Each number is 128 + 24 x the weight over the matrix's rms, rounded and kept within 0 to 255. Layers, rows and columns count from 0. Numbers have three digits each.

# down: layer 16 MLP down (transposed), 256x96, rms 0.113, rows 78-123, columns 0-95
# gate: layer 16 MLP gate, 256x96, rms 0.126, rows 79-124, columns 0-95
# up: layer 16 MLP up, 256x96, rms 0.119, rows 79-124, columns 0-95
down78:093155104138126114122136138085087116149114139168132141101132156104131136137124085113127167137155072095101116170084143124118113076142114155146107126163092125122154081165097162141102124089136111112089074131149127140152096145128135120184134096137111136105135122135146098124070131135180116109
gate79:151092103152150206135130129160109127141160133113152119121112105079151152124106073155155149135138137140142114128190168137118132126108102112157135122084160138195148087108141137130098069112156135127089148128156128086133136156096153162150122158122093112125080100157107128122184152150140152145
up79:154114096088149154142109152163146154135165071157122125158136126134125086135114146152099157159186101134172137124152109109125160123135127160147113140120155136164094138102134152085162110121108111081162139157101151121112119111091095124117106160137120112135093121172105125126136161141136127130
down79:134168127112138132119125144104137117159139125131089169150145145111116083125150154120146137113128144114137104122126086147154088144128145143147123148156148110111126109090157138150107080143114097144102164154112121149146080113109075142112161209132113104163119075139135145114121132149118111117
gate80:110144123122147138152135134141143096105113138136115119122142141143140174092148119164145132124110142128126136094129132119169102125146150129111171138138132152144155139125102120125132125130145185138096138149123119116155125142128123143148156121156141138121136159153127153111134125149148122172
up80:109174130138146126115151110118117169121133100138151138170123067140127133121160146099105148118112102126127092113154110170106129166149124127134153136117104117128115121133126106182100121120145106115114121137100125135115125112092155148131091154132149145184113120116142089132146111128114158142
down80:112102131166106134111110139125128138134151122124087134099105086085119163103124122128126184136131122146144095161108135151130180117129121129142116155086162081087140114136153106129132158090159091134107112128146108150134141146152133123118138150110119144105114128125133102140148142111124122114
gate81:180144134100141128155134112130173130113137152133126147148111173142167104168126122137114089155126115137137135149141100139110140125129158172117151142108151119162147140129158147140144124132125145107159103147118124119083109133146153157139123125110095127123129098187111130133159100115142057148
up81:102158123144115157131132125070120185139171116149138129121143150124118095150120114078124087142160142117121134154113097175125111144086137137144167132165143146130124128115133136117060144120138104152126150133172128109109125113174154142111145112102134104156086120153139137116097115140107131136
down81:129130138118117117140126142125101133138133134152171123109164151093080151138133187123115134169132106120144109147158131142094101110114086154116132101248145142102122144155136119092102142132126140151119122135106160140114137148107118127116127139098155137148132104140141102168164145176118136095
gate82:151123155139137167123095112111174146133154126103113095140085147113195164152153102124170123159091146156135105095132087132091149108105144127119144117095176120120154122121094172169138089103107173147144122137089133113113060127102145149154150173107116121137093193068129120168119142107115150146
up82:140199121090157077140108147105144100162099148102084138168099143099169128160089112115126162150120118144095154094105104163130146133085108164112161133130127137093119118141145133115125157119153130080137177134083129140110160131174094135135108127128121064156115105129161157179116119129110097150
down82:121109111119141153192127115108182092140119102149155165136071128106139167113140085098129165120082119156103157128140112125171127101130140107149144134112095111084163129148144127159113149136147091119166089112122145117131177138160127121143184116106107107140091138181129116129073148134177149156
gate83:165112151103123121106162088167122146087094087167124146129080146074130142062132110156111115107085162090124143105155151131099120122139136100102138114103116094198102100109124145127154140136159139148108133162139117150148146100098104115151133080125090146124155145150121151123114091129131164119
up83:115131126106138158136111143155128128097159132110124137115125159138163089106094122172138143116115111157144110090098125137118101136162149093151135123120138120133150127121119142119158159157112153114119104127164149115109065110153126184080129157137156123112149137154081111151138114126189148156
down83:125195111123146124112173103175163145103115108133103124120155162122138108109121122138135119117130152130124117150124125137085071155083130150097122081120113123163107114095141125153136155134148161193138148139123107131119131149128137151112140134162160142119143130107115096124144166102141110102
gate84:121138115108198140150109137138120123122181109150099132103126145146130146086183133153135124128130109117117128134117132131103124151134171126105112149106120103146162104154112125073135082092153145155142124120131115123133152088129178143155123128162111136112170132144130164137136134102117074172
up84:126156107119086101148135153123141139102118138148104098139135069139131111108179117118138104140068105131107086109173081136151143135148140115112157124130132139132109143173107102125115194136119142118121117179118131106113099142121148119119119135121092177158124082128151147085142121147124111090
down84:130137168145098111114113137109133140122108125128104073070141079133132131111127129153158108142119129120172136138127125134113089126101150161104109107120154168127142106159190107184145102149123132142147115160147126175167140186121114075125117115112150129114107116128109143113105139171111117171
gate85:156152105083151149106129130125131117138158105090108121117082121126109124103151103140091144152126091085125085121160136066153124138116158135153124135069134181171057114112118160111126105137117160105133088110129134112166120116108160164130114175134118109170104129179115141130179100137140080191
up85:132139146127114133118153098117128103093090132128157107144129104113139143129128141124090167157131160087128148118105146113139144125138171148135106100118092155145149132114148116144110161091138158135165136157093144102136130158139103132085175071138151168136161125060158128136121171148090171170
down85:135156143131140138100135114131116131142098093172161145153140086103149143122147105130097128173151141129105131133125112183127130117090108119140148121163084083114190123138112140116170123132160160111175140116135183116192105169125137130122129081119153134109134103080137122093103151163146102152
gate86:170139122144136154087119105132139129143119153132132159132063095116140110124146147143118140162147133092120083121126163136149066141089128150125157140100144155149138107132137099109150090136145104142133131114116162056111103069105149099146172123154145111115130103139092109118094104138123148105
up86:032127161142149084182120128116157112122115111092134141122117127143187115119124136126147171130139117177097149131148120154129115136141127154134133137138116123101143125136151122138097123063158137116132137145155126130086132107111152143133130151096104093149149168121123121156102108101146158134
down86:116122102109121127100082123147166116147116118112117118112120098142094136111139097113137179094084169142107137117099165117158123120161111107123151155117114154165129140127109111115167125127133132143143106065115123104158158105126071117162132138138104061098104149096116086082099145129101141169
gate87:107148143149131136084126121129106119141136115085150145147113130138157114127150104138163092117120117123138119138099161152148129156120118191113127141125154138119127116088132142142133104110121146152170111161145118121155120132142146125125139114160161128118160141105119151123151142138156175140
up87:123091140136131141099157088110142124111101111092123135129168114119108142135114119095131154126136139117094116132150134162114148100148120141092127127140113109135118117139134104138087132145133109128107105112066103123141110160110164108080149140076088117139123157112132158138088114134138144114
down87:146135160133109118158143122116123099109153138174109086107131141115135127136164172145117166149161130144150149117156116098123110117146096118108122080127182106130116176106153119134144094148125118122143132123121121108126118123136085077122114152126128149112130116126132098147128139131113112112
gate88:148109147158166209163123155113143089155144145136142142147084110146176083153157114136131153093059128120131116125158094178177130124131115132149150117077164123157139142161173148122101117101142123139150130155151139105150152141082149121107125112180143149096186128127074174136152129101180140160
up88:094110170095121136134132130143152112114117162095196120125168125136143112114151118109131128117142143107075150154123188102089114143116156130122120155128106148192106170123135109138128146134130159138092115091126144114082074122127159087118135170116101135145120063079145150119075148091106076154
down88:109093088117136107096154131140140098154114112105103075131051135155134124111150087135158111163094141172159166134133150069181169131153096160145152113099153110142170157124131116169139130127122086128158121119127129116099108108155112164171137103124102121154119116120138131167137129189161134137
gate89:120098090130123158132128148097135122146113133119138149166097127122114097153127147099123134143129128160150132102149090085139152140136131127119148116128107089166129084134096151157097131154120142097133131138126150134146150162133161095170144091150149163141133145119129150111117159138138171128
up89:144153114124137130135087144138147073143133140121116107169102132139132124178130113099089137168146093112151140101110105112131190132128121138133141147097099125126160126166156066144113145103163163076147136158140121127137146148162136116134140079161142113139164120121150148105099133119109165129
down89:119122108110151137153115118137139143135124135086140133118171144125155143144165120128111140090086166102131067072119123125115123153105138110139154131121107140113098122186104178145137115150116181111110111163111155076120125132181110150125132126139124155137115138155106155106096120123142179109
gate90:142100118118161131120164101140134122104133113149132101125131117145172134137086081153168130121108139135169087116144133130183113150147122094084150123109069159135155119121128129098140127199131144104135101197125158086147126122141110134147124152128155083167148145142083148130128092106146109131
up90:119116164109129125111120127163116091093104134153112153131112139146170120082177106130110121101089188084134128139109102167121147169149141154119156078126088080122115113112146143110108124121136141126131123112136125100112156184136137072145159099179135130109195120152124096135093139162112159129
down90:080137142128146111116120108154161104113126168109137145106102116188140124132142104171104146119104162148123138119111142120158071127157099160113120121119092103092086086108082119108164131083140120107127088093139127099144147146099105141120157052164114074121145147138125136108124155126136173190
gate91:147114161139140121115155136123180126130152159139102128206080135179143085130137126114157143128113135170117182136170115185120129139169098153121129093092149140131145090136149104148105140171117104140152138136114125132098139104136133123112141065133139160110165155148110126133129136065106105124
up91:138099118101131157112123154129153103129095077080184162131098146129137159141087151114139186151140179115153152152103098111091129095182147154157090124107132107086155136123149090110167097118164098154149155108137132135177141135103142173167106096159124137104148147105145128137168140131178143144
down91:087120157110097164123096142144094122161117125128151141111132146100109111090162135173141143137068124150158169111119157165123124161112135138163096096195157192152123137137136117124156128124145160101076122104170053134130123112165105123122139150147141126112080111171124116100108094160150102100
gate92:143136158142132131131125083075129133161137126098135111121099142082149160082111112192110152148142101107096166130136117141137120112161153096068132170083149127137146124106104138123170075131166125145094119117075103122109136123168118097101157105147097118152161157118117100114105132123137122156
up92:093136093121158119122152161156129125117092128151103099121111140154103098153135140107132162138091113123131102140151152134156140126146166155129151086144109137136130116128146128124140176138118137112114138148158145144141127075106136156187089140143124096148134159157134141122117076153185122096
down92:127127121094156156120189097145115141162137125134126099150131100112128131112141129137080111149141138147160133172087144115159155150159111105128152160129118131106174137133110171150166113128149099161112145147119130171134106082082131118122107139124125129136137118122118166117142129110140080137
gate93:135087171128112170135130150158154152100120151108145116154122135173087144110141102155132087193126131112128147176127120123124132134131131118094141139131116129145138159130150106114111149111120163141123129112119153128136129117129130127121129111134139121115137136201119121141140112095175108158
up93:146131126111085147150143124119165133063136137104205119166095108124102165134100118088124140098148067109144171127137119097154097107123179166124142112142132125124145127116147127123119129137127170146101157079090148133145127122105129112135145151109128105181112137126129143137169134135101110155
down93:123139130128116159130125163176143124140102150114121115123104119127102114141143117135116077106102118134098144172142120084115049138134129173112128148211101135156161179109116123099105172133106147113126108138159103137131130140131148135133168137097130144144132178152136151146116156113122156117
gate94:156068106109123134109171156152111083097132113110127157124112149101157122137153109170076155138134086078135138151131107131152145113104142157144141159092120173112155145161122140126143127170161118100119165094099120128117139129112176107103205094120109150155148111158129111136118125115153107129
up94:184118128156152160100115106130123167138140131123159145134143144089158165153088137131095151122120132161138136142126145158178141112145086136151139101114118097124144160120136127083131146121119169138090116105107134172139137146106115096136164152156108123144139150088109146140148156142115114126
down94:131135147107131137123074129124126105121167138122151131127159119122177100091095163143161149129090148123163159140114143106103115099125152116133086130163085120145155132111140091133110109134143115114153109135103076128158104101162150123138145128151168127118116136126141068107162093120122135134
gate95:135114130120121144147125139144128126153131123122113153107127121126134156149166125162142134132152150102091098127162133080088137160122141128142109113118112172128116113125142113092109107137102142147105134161116151109125134137133142140124130150124137156106133143118139098118130111125128115140
up95:137123118128114112128142089095087125116161131107111114098151157119119072128126106151163125111125090131117126121123117111118170114102119125095102103124118103150123115110151136127123110150114093112118140151131128078130120151126149139093077123108104140173103143153123117125114137155106135151
down95:139116123108123154122143142134160132147120125128127138130081124159099124152144139123108131124154190121108099105140134134139127134124165158136150142084083136143097118119132175140107143123118126141124099136139142126130102112117143137171155114129165133105118145113149118116115096103144122127
gate96:144157127117160154174182160113147127105130129131143118113136119136133100141126125148101100104124118142133081144109122094143101125129164132110140101107136135158126141158171154130125134122153150161120114145132183117167128141160118142155162138123116130144109108149081113132146074148121124115
up96:144144150150169120116106117156178144078110168120105151114120160144171146094137118086131131108088082107126129083123118109130109134106120144138157111106144118145163109120145149131092147117105125108149115102118155080095128161144117131128123094118157157106166127100137099147150122127153144148
down96:158136139113136160136158157142147136137140097148117130170109099096122154144082092159109122136145114086164130077139131102123131177139162146130184137065149106171122107141142135124118151122148144128128117158145134163118153169165118109143143113128095153123129171147102130128129135087149132103
gate97:153115165122130134142121155140101144144087120117162100146100147131125182091122121124109141121119132140124114135133143109119096112127158115156123140146127144131119115128119145160139110147121155141115138136107151105135134141127118143165149147111126103148154147133135130139081105111139133110
up97:155107116142123109128187126151119116150115139141168109148149070135125145129130123159114122102138140134135131104156141100117177136086136151138129151128104159140125130118164122146127090132139104103122133104126121158119133102105093120150159143170133125122134177103148119113097131125137168110
down97:116151124129111111111107115114106095147144117151096149118139115083158098122129149131155134115140128147141128147152115138147166145113108136131107124135136117113117115138146134122150122120160138124135144097154106148154130135170113112095100140163120142118103107116139125111181158099102103148
gate98:174135143142155115162152162116112107110133125136097125107139150067141110085185108122143107157091098118125148145145116093130133090127136100085159122118140107178124116124140124138122100118090095090090132112096097123118166137137117133124140127110145117106135143166126134172139083125111121110
up98:139139099095149159087132134154166112118157086125149163093139105093155106080142148082103116102108142133121114129153088124105138116140134072159120106110115130153131141122147120098119115117148136126116154117123106132118159120134102123102182137145152130137143115152094104169081172129148091133
down98:094134112100132173134125151127117165090153135160118127117115143115095138122102132139088109108161106112113127132139130119137126067126127129190140125068110145158145101123122136161141156122131084116125102162104165091133128112124137119128145105096136152163127123134123117176078079112127129144
gate99:158134155125127111154104146136136105125141166135110114126121138116164161105152125148175132155127149124108106151139124118156097130139139135102138120127150105133139102126139150149112151141124137137097131109120121096170125121089124125138118118153094137119149137138120131129117120115152138131
up99:100118158156112084101120132171112129105129122141174167094158096137141124130129142077171124131150173156074145101122124163108114135129114143169110138140112126101130162072122135166090179126122110102131127119150101121147155109099120163120097144125151119107136096100133154106081163167153182106
down99:093125159115096118092134114178079148101166126135134158111191077133135124139122133090096104097146180106127162119138151156115157104122162112174080126193085141120135147121164107141108181125124133076121112128152135144121117132129117164131123089121106110143125117121105136134112138167131153130
gate100:153144093112129114137163150165137125094149141107125160114119107108117132122133120111148124129141134117143142113121163136084149140155107122148190132112117099119128090130130107097172098204136134156141126111122084114139114119085149163115104141126117109095095133083120115161129131118114124127
up100:177124137163149121120157158128127138090099126136135112128150128118120140120117131121146151155122151109113126077133174092126107098118148095113151142146152151113106118160152117138140100089086067134118121102113096102108119167121111127129124114145125158111077156112136099137177098118147141161
down100:113113126138143121150125120124096113114128121085126163137119135127185121161128118085085124122095141147108117132142137177124154127111150135121098141075116143122152110144095172118142117163074125120080122160134164121102136147121177153127097148139106140176138119145147162136135096133114149108
gate101:131118095151128138127117160116138119118082149100141153129145186111135108105106131103102128126074075109129134115157123141097121138067109134131143115112134123127120127137166087095096119137146186136090150145157107103105117140160122081106147093125090124154159106143045137138098125124145143134
up101:140100155111103172153127098143158104091034143117129121080141154133154114113135088092131138115131116102174130174120097132090146103088141108111120153114188125110138130137151100073140113142152140139113129145110114103077107108188134165134113162141114151127122140160159106099110097119148108102
down101:132091123135106146100136159148141127124101148101093149154161150107116132117121095122156135137126111154125133085121093083159127136173160079067130103134157115155108093141155073154104132101115135078122146118137092133146129110138094085100168120157088083112103102166132168122136089132168143097
gate102:153092112129158156141102167113140163100161105087079091130098119169135130119164134150131122124060138130149091149182082116110126162142173122154105107109168104155134115079152155121158114121135182147123120118153105108152154112128168148146118201130097111151136114135134165116110115120159145125
up102:139138074151105152112107126136120146118104138115105089139136154103120159089112106081132124150148147130114086117164138146147132087096144137123080096134125137142149160114134119156120121123106120139117166164077138138167109116130142115137115137141149103132074161155159116134170082144161178157
down102:098114096134149151164134108143136093117122153136155149120140163079135086105140147149129102122121160123134161159163103120119126113125127172165146145102142105139113130113153139187097173171105055137135139139151112134105134112143131142143135136094122144156127130135138149201125091147164127093
gate103:101121129093161157129179099146110132097085168142108130138108103105134113107132109154096139131100183102153111149108117094185139102158145136097152128115133147143094085143143196139133110140143103146163086130138102115154149166153128141169143100103115117132141116121100116134135146095119146178
up103:149135148154134158159133154151115075079103155119117105140140138120134138125093129117117119120096147140136113151119114173137148108103121153188133060130072143159103158167083144102109149154131178149107145110122108119123121100096148138114109115116135086094155090106122124115146134139113138151
down103:138120117125161103168134143122109168086128107139085125151130119117070126165136084132165125151172111099156119117103149126147104145092156181150108137112131088123092123136156162110139139164130134148131080107120129108106110148125152140145111158110186141109172103119126112073109103100096137174
gate104:148124102128135127107183167112098125134099127144119101119122120138129115153153119137123155139147116074112130137087125101158135149091177151115105122100107121148089121111120122103095129122167148108147117126109184108174116156156158125151164122175180133141090139117114102118088132142177135121
up104:087154159086143108155124156098098137149102121107133125165150180091124139107146133098175136089131125115156136095136162173118111088139110135132130152130107143110072135134146151127158116113133122153131132114100175139124131161143150125119119081110149121125119127102145112121124159142079172126
down104:085146121092104131132155103102153134137109153123160139133103168152080126137145087112102152126113130171126154120117129117145157125138132133122138130056164087097138124184140153137135145084133104159109161117127159134125122100099147128098146131101128104170122143174125155135139107125142130146
gate105:117122110096096132131142146125115117138162168129126192083105134109124123114166148172116129155098105130120100145117107150135099183128177120149130087105120130146117126163131167109129148167103152100129108124127131163161123106110125117148101146130125144147162149119126160169174120159120139137
up105:152112111101150149090146146116184181112119140122159143138133125131141104126077148134153150121149123091161137127129160094143140153128117132146171136123141140097130140108091084087139127128138136141108110092135148129142113108131112134153137173112110124056135089136104134150121108148082111141
down105:139121145140118103099131152125140156120164116104165136120117138072152119149124123114130149108134163130132149116096165117136183106135135090109173137095080122102144099149155116136138171131148147138103067137119115094134144119131145141146129170092140114065086129104142092126143108127097112141
gate106:124121147134148111153138145127147127104116155155119132147137146131111110092147114112159114138075106097108109112127122111170130136121111078106117099136095083166128126111133167132130147107129114104127128136131136125143089146139119155159141131159143098121123150129105139131107100127127148124
up106:115133125137124135137101117154142157139114132131116144190144136118121123122145103101170128132125098139153110140154127131110129127126136099120121112140156123118146131112124091161130113186119129129088141125121135090148116097080155126132107115148132106094100153099136195138114121088157132136
down106:117111115128168114153106144124132124123103132121113145101127148139168129149150090129115144121105145149101135146100136133111117129139132129111143092204090129103120149145171136130120135122120160090141079129137157106129113117131138126137104143128136077111117130153097100076152142105118170112
gate107:138132119116142137118192153084144088116077155102104121136136138115115112129144138127147131187084111091098108130162110113134105139144097133123103084103174154144103113099139163125127154147087135123110143139131143122129170137059087125125123160130156145171168145143142153157093126127132081122
up107:134132138143122115092134096154139094091114133129132097140130142109102124193077131150158158132128116115132112114127090141115128162154102146111109125113155145112086100116099120137146139142116164111090138122166107118111113147124123136094128193141110095122144098098152140154114131130060121134
down107:118123114179129135115167159124150124151106117132160136101056187149109118135133116129125131111173123085166131082108120131130125132121140140084120123087130085152136175097093130114149116108169132144149123116103131132146120138139130119130129149117149190117145133139096142117101133118141169164
gate108:151123134139141119156149115142162114126118127116128151130117128119146100131132126152124122120137139122108102114169150106110107132126142167131153119142103134126139121118127138143103133123131126171144115098143148109118097131117151113129128126120131113130121117120059145120091131132113130091
up108:138124144131108095138163133106171110118111131121099112132120150133155110090179101159083109161114168111138093131130129144110148114125111092099110143145150145156157170136134122149142122154127108155108131124104147106115164149118117108124106124169153166158095142129136094110147115130160116169
down108:126082110085148125129131133128131130132122161116109124119140136188132163152111138094134116107102141111095111114138163115138121153102124129158148127162119162157105167102118148148101149128096157143118118117146138106086128115148170143141121110118093145154130127164109133136095107168133145099
gate109:137131166146099156145145144135094139116104177110145082151154155121147147136151141122119140169092113141142146119124099111115122121109137133101137165153141131158167116158153148148073116153139113129131124144111120084118107122122110157138127097130108146129153133142122130120104088111161112122
up109:110138114140150167099133100187138101159145101140119127110121128148124128116087142086135120082097152117172115118111101166140185099129109072138125111129152091123111097111134157131129129122120101115106133146142122082168152093144092112151147105108127096168090120131132106138108157153118135129
down109:130115147153125155129149116123104111128116126137125116111071124138113123142139117180126147142122146107128081097118172135116178132131151116152115122025122065136128115129102142148180128134111122145128107121107107118132157122118131129124070132127151141097128141113122083136172115101122124160
gate110:121120117128152147102152131121114154142128135124141103150121143132139121118134103128140124094115107137149130124152119135124098118138125152115147119117106109158132123139113127158131103133119136140115141135077124107170122159111131120149161118152126107133123134140119156106147107150125107113
up110:156143147145145133117110148140157122129120130121147123128107121157146125152141091139113107140102123109149125125119120133134120166108113105148103106094143151120141093153136133097087146093129147151150131119114152149131130136147086117116120125114094148136145133128121106116115106137112100129
down110:127175132113148102131132148115119141127128142100143152118092123168156164149086085115120120124141111156142102122125149122137099110134135150130135125146095102143143131086107141134147128125125123149096134142096104094127133133119119125137129107121163142117132150150106152095126100146122112126
gate111:100124093131142135124136148149143146158107135162116171128108125128135144107092093114123107126105146147169130113120114156127118196113131124139168123116093114163133116135111139110138155170156147079147180161135167118138120111132129090152150118130128132148135114124132111101138099164149163142
up111:126119155109154129138123065105094139159087159157153115135096122089129111135124133133111140078128153103114174100116159146143152120083142161133132167110148142163112121126139141081141116111136159128159127162144111124116120113140176130110161162134138114128101145131109135091130125134130162083
down111:139115137131114130129109162137115178127101119135128092142104161166164147086086111132142121164130139143125115108117164125152091138075145149161132159142134083154153145110090099096106145147146106125179144137124122103125095130164107154144149111102091142135138152131129132129117119156127172088
gate112:130130100133143126160145144134143157117093127113138119145127097135121125111129120126122122120108131120125120100162109110164115116155152103119121163149098139151133109114156183112124125116102120146159126134147124096093137128122130152159131129129132150147139144150119120103074115145124107112
up112:138160124142173137098130169157126084095103120124158129068143103123121132069090159126127120114107144131107105115144113130183137150136136119132136115136113121123116114121116131175120137109128137107132102119130101145095094107150091123115073133148147147143112130110140156101133118133107153142
down112:119123126123097115121087106131110128142150124153107126108123132089107128113134141150117147102147132148149137153114161141134138118115107139104123090051157099101122114167135101108126140135150143132122136134140140154145130153132102114089084114139135121138113094124135084172147153099119109144
gate113:128173154133150130173176128125149112121114127114130126129137130142130131138115144115150124122100124147115106132134144127119124154142120176110177149126106136137130120133139109136132130117136145130133136116126152125153137147144139141157120120129104122132136141123103112091118114169098157114
up113:129103132156142130137136124138065140124098116104134130128128098120139114099143135151117139100126102116111132133136116138138124121113137125127165123126100077159143102109155119173158128138184102117113090129139128117132099100120137179137150123103153076168163125146081127130147121150140133120
down113:121135132134118142131103086121127105153157150156126113112117093107134122101136131135146145123137112124114170140103120134143158133133119125108125099081169127096123079127124115115115109138136116131139105126144136144123146118130121079106158127153119143135124146117166113136155190100112138134
gate114:158145081109131152149100114103174150163162147105084127158100161134146119158169114134110139127132132138148124178133132050085124145122157127110110112072171124117148128136139170107088100152093149124148117098129145144143107132117110134122146149114163154119101146173120118117119137116131103096
up114:129160117128097109141111128088120179162118087085127118129144119093107133108144138134162150113078146140126151158137122130140126109154121124109111137105077088124071112109098108134115130127129111115115112161135173103136117113118148133132171151141092121147153153141122089184135165095143144144
down114:138141129142138131117136138109168146121142155157127140116126145152108117123087128118103149177175105136079139151146113120069123125146152161151164132100130118152145139089141148126136124124129126126116142116158135156135151123103113151101152112094121144150142170114122161139132122039086122103
gate115:121090150116108151142092126148144110115135129136108137185093101143116129132147130112125136144118101113132110115149108155117132157132127165069129093108132110126128147130134145139148134138137106109073122098121144099137149140112131138109161146139146115154152159143116096095099051149145127158
up115:157123125167146106143146095149130114143131094135092157161114099132088098108096114169143140165129170152183104103165135112136144137131109144144116123148118117116159124102149138133135143134093107153094134111161114119112186143143131136125136165139099105130102120117134160144124128116135160136
down115:133124147087168132098135130125112135086141121154126130098108133106132124139142120119118142121107089128094109142114136093094075132130186123119133138198140095154143123105178128146116120136132134120117101123140119120116126099129164132099141129115158089127091128120152129151087128140129146132
gate116:129150125072141146119119173132176154141180177095142166152139153089156117109187103127131137115149134121113115139153122128121152156098166149133130115099111130130117126131141112133138166156061140143098088124117152137114112067143114147117120097114118113162142130143105135106140100138146124170
up116:137118145175133135118164136139120157127167098121149100135117122132100154143079109141084122128131123110147118158121088091121117104117152144120115163128159174124126144119143124153106109152098126105186115067112143135113132108124147114143163125127097128162087153120110054148152113134123111082
down116:100119136166098110130115118099122105120094092130087158145131138102105134118147107092143069115098108133134066146140135152130072138069134121135106132122080102166143120120170160128092144093089117084145133136101135138128124143094166110126131167129152125112123142113152101148128159112093139106
gate117:158103101116144132104131143157126127108129146146132145114152165094100116140109133119093130146115130113170129132105112162137140125122141134104140147128109111117124122142114149150171128122157140145102104093139097127172120149127137107140076085116117099149116134164147119177112127142190089134
up117:136122116112099127157134133125098122150132138080091103143155089118150177150105146150179111138116145124136104132114109145117127119105074133137147147144155099189136133126127100122164141119143135086114131149121117116143131141155131129163126117137147144145147095132104137103142107150157135172
down117:149136104111131120147093114117097134153121126182140144112168138130162112113163103129121179125161098135125135148109134093146157143107125168152116128136108106126133124131142185112113095131178137152134137151072148118143155122135128144136100137101129134110134179130142120117162125133113126119
gate118:106180141145147108117152149155139139150127127147132141127106133113108170120117082121112152108073139131134096103101094146128161112175102125168169128132118116135111080138103120164159130131128128146106136177105166125125136139148143095106129098115128095130133121109136111117144107128121141131
up118:140111129202102110116131127146124119147139162100127143119148110120128160143138107136137150120102112090117151128136114098144107105098138143102134165137105062159124141115101133112118134148117100137132122126107098170129115165131161095157144133166112142133169120111120129184117141113165116153
down118:128118161113132127144119097097156113124126131130124128141114133117139087139151184139173142124089123153142157143124172155108165100160111146164133113130132137113082125140145105122094120121109116160152142133141128106100126074119074149133131150135111118136089149131140172107139141162111139106
gate119:128161126123174113181111089136137130111161165107127141140121129124165097110150118118117095146113078130153149170097086149125155107123159159139110138096099128105182128177176168108136157169113105112093133079123092147156125158115144115127194076139118087172123119169123147137122111121148097081
up119:144103103095094171099120098161105164124120176130120104106116140151119148174106150181144108160138149128136142127156154130089150134162097164114110112121112132112108130136138109108105102124144147143153121102170128102135130127111158158133129156123144138089157110174127103132170158111143129106
down119:121150116135194158116173128124102120146142118166124117092173104121092118142121124113151135124145076128107113135119101099126085100107115115137150119157112133144129118128168141147101186121142144139100154115180099132163129104135125116109130137143156102105127119092150116107159109121157079113
gate120:115137083126152134141102154130124153144126177131085124107127126079175107123147114165152156154145120138193089165156124132136146136093126125112131111094153126133178119108140163105102121139163165153133130139123147145150143155105094119110134130166116121146142165143103131126150124099129136148
up120:092119102127165118120141162120102193178094111131102170118132116120151099143141137129157128098090141136136122132115177136110139121093131128135124157129085151154132134128099109136085104095092184113153112135181163139112191121138096135097111109148148141154133177131107118095106145118111140087
down120:111150131150156127115146118110153161153088127129136131123139104119138099127100101127072136126159180143181190106128154157076139102112143117131132185145096111127093141122124163119118150131168123120143123113140101135155158109132127176135114130097191156116147158125112184166130110173096130135
gate121:192178163132132178129166098095127101144122185180109114174063136089151131138134135142102105185110133120102149126125096140137129133158129143080171168111138158143138074171134147116098092153141126123073139110112134088100156140138116084087194092119076106125111138151118133134082087107117138099
up121:101116105077153134155123067125115140119207092141103157154109152153159088136159163107127141171139109120119108113154136166140080126124142105154126143140127111140118168103183122162138141127179159155069165108113140159142149093149098108163144128165132139093076162172174128106123080106125147138
down121:144117112140132116076112143088165189139119214124113144132099049199101158113141139156136068122098136180098161111130120123150141139144109135115125152098156144172159134128123146091138103083167109128131136094128193118092144153102174147127127090148126078127143126148127152183126146132131156134
gate122:129119083132109155131172149130134135133124156087156108121129128107128147110106137082156144126129133155145087098121139111115111134109144127147130106132129101150131112153165126136127094148134138119102155116109156121166139114078100128154147113119160115153142119127105122135134084144115120122
up122:124125132152095134121091143121122102108130126123114142111146161137119133152135110108181129160139176158140115148156088147136159091122119085134142117101155079126113127150151132124093131066120160132136102150134099151153125119124115157082120132145105115117109090145114145143111106114114122150
down122:107142090107112145117133149117120153155113088118184136146132146150144123130131122124155122155108131136109120111122126087129098134128157123153153139166076119148116139145123155131111124142108111135105128125123140106123117134107142149146147138103188133116134097148126168090103102156168122102
gate123:112123149159135129146136167139099124119082102125130104112134105122115099116139135128149133162132154139087111134132158118128114126106111143126124125129094130145108153113108149129134168126111100133136136154110159117138138113150123136128140088115132141125147168144110128146126133168143118137
up123:125153099132112093136118106151134104114145081148085144138131111144122133106104120148139095101135141136152120141118121148069108111105121142153136119080126090120155119102156125143112123136136147138141099096150144107141166145144131125121100132108119157142087125121157148195107164159122087124
down123:124120139100124136125132168135115154111102121091144106167132125192160116159118100120145117143134148133095123109140162119136102116126162165147156147116089152162098152133091130111134141133121120098131136136132121108080103092136132153166122107131104130130129148140106121105132095165118124137
gate124:148137113130156123119126121134123136096141133116116123119132134163137134145124087121157113097110132116117152139133124164135145134161123113119123139131111132131128133094124119147160161150093141122094125117105116097108120174131105123138115103134126148107090132118134140090141149105137112152
up124:142104144164091104159113113136118100113103110108147118125134092139151133103121114108152150128112120129097137167141143146110173153119124128129090153114109139125109134110137121136177157148146148147097098111126174167145105127151077149131150116110122128106121151116109077120125121116124159135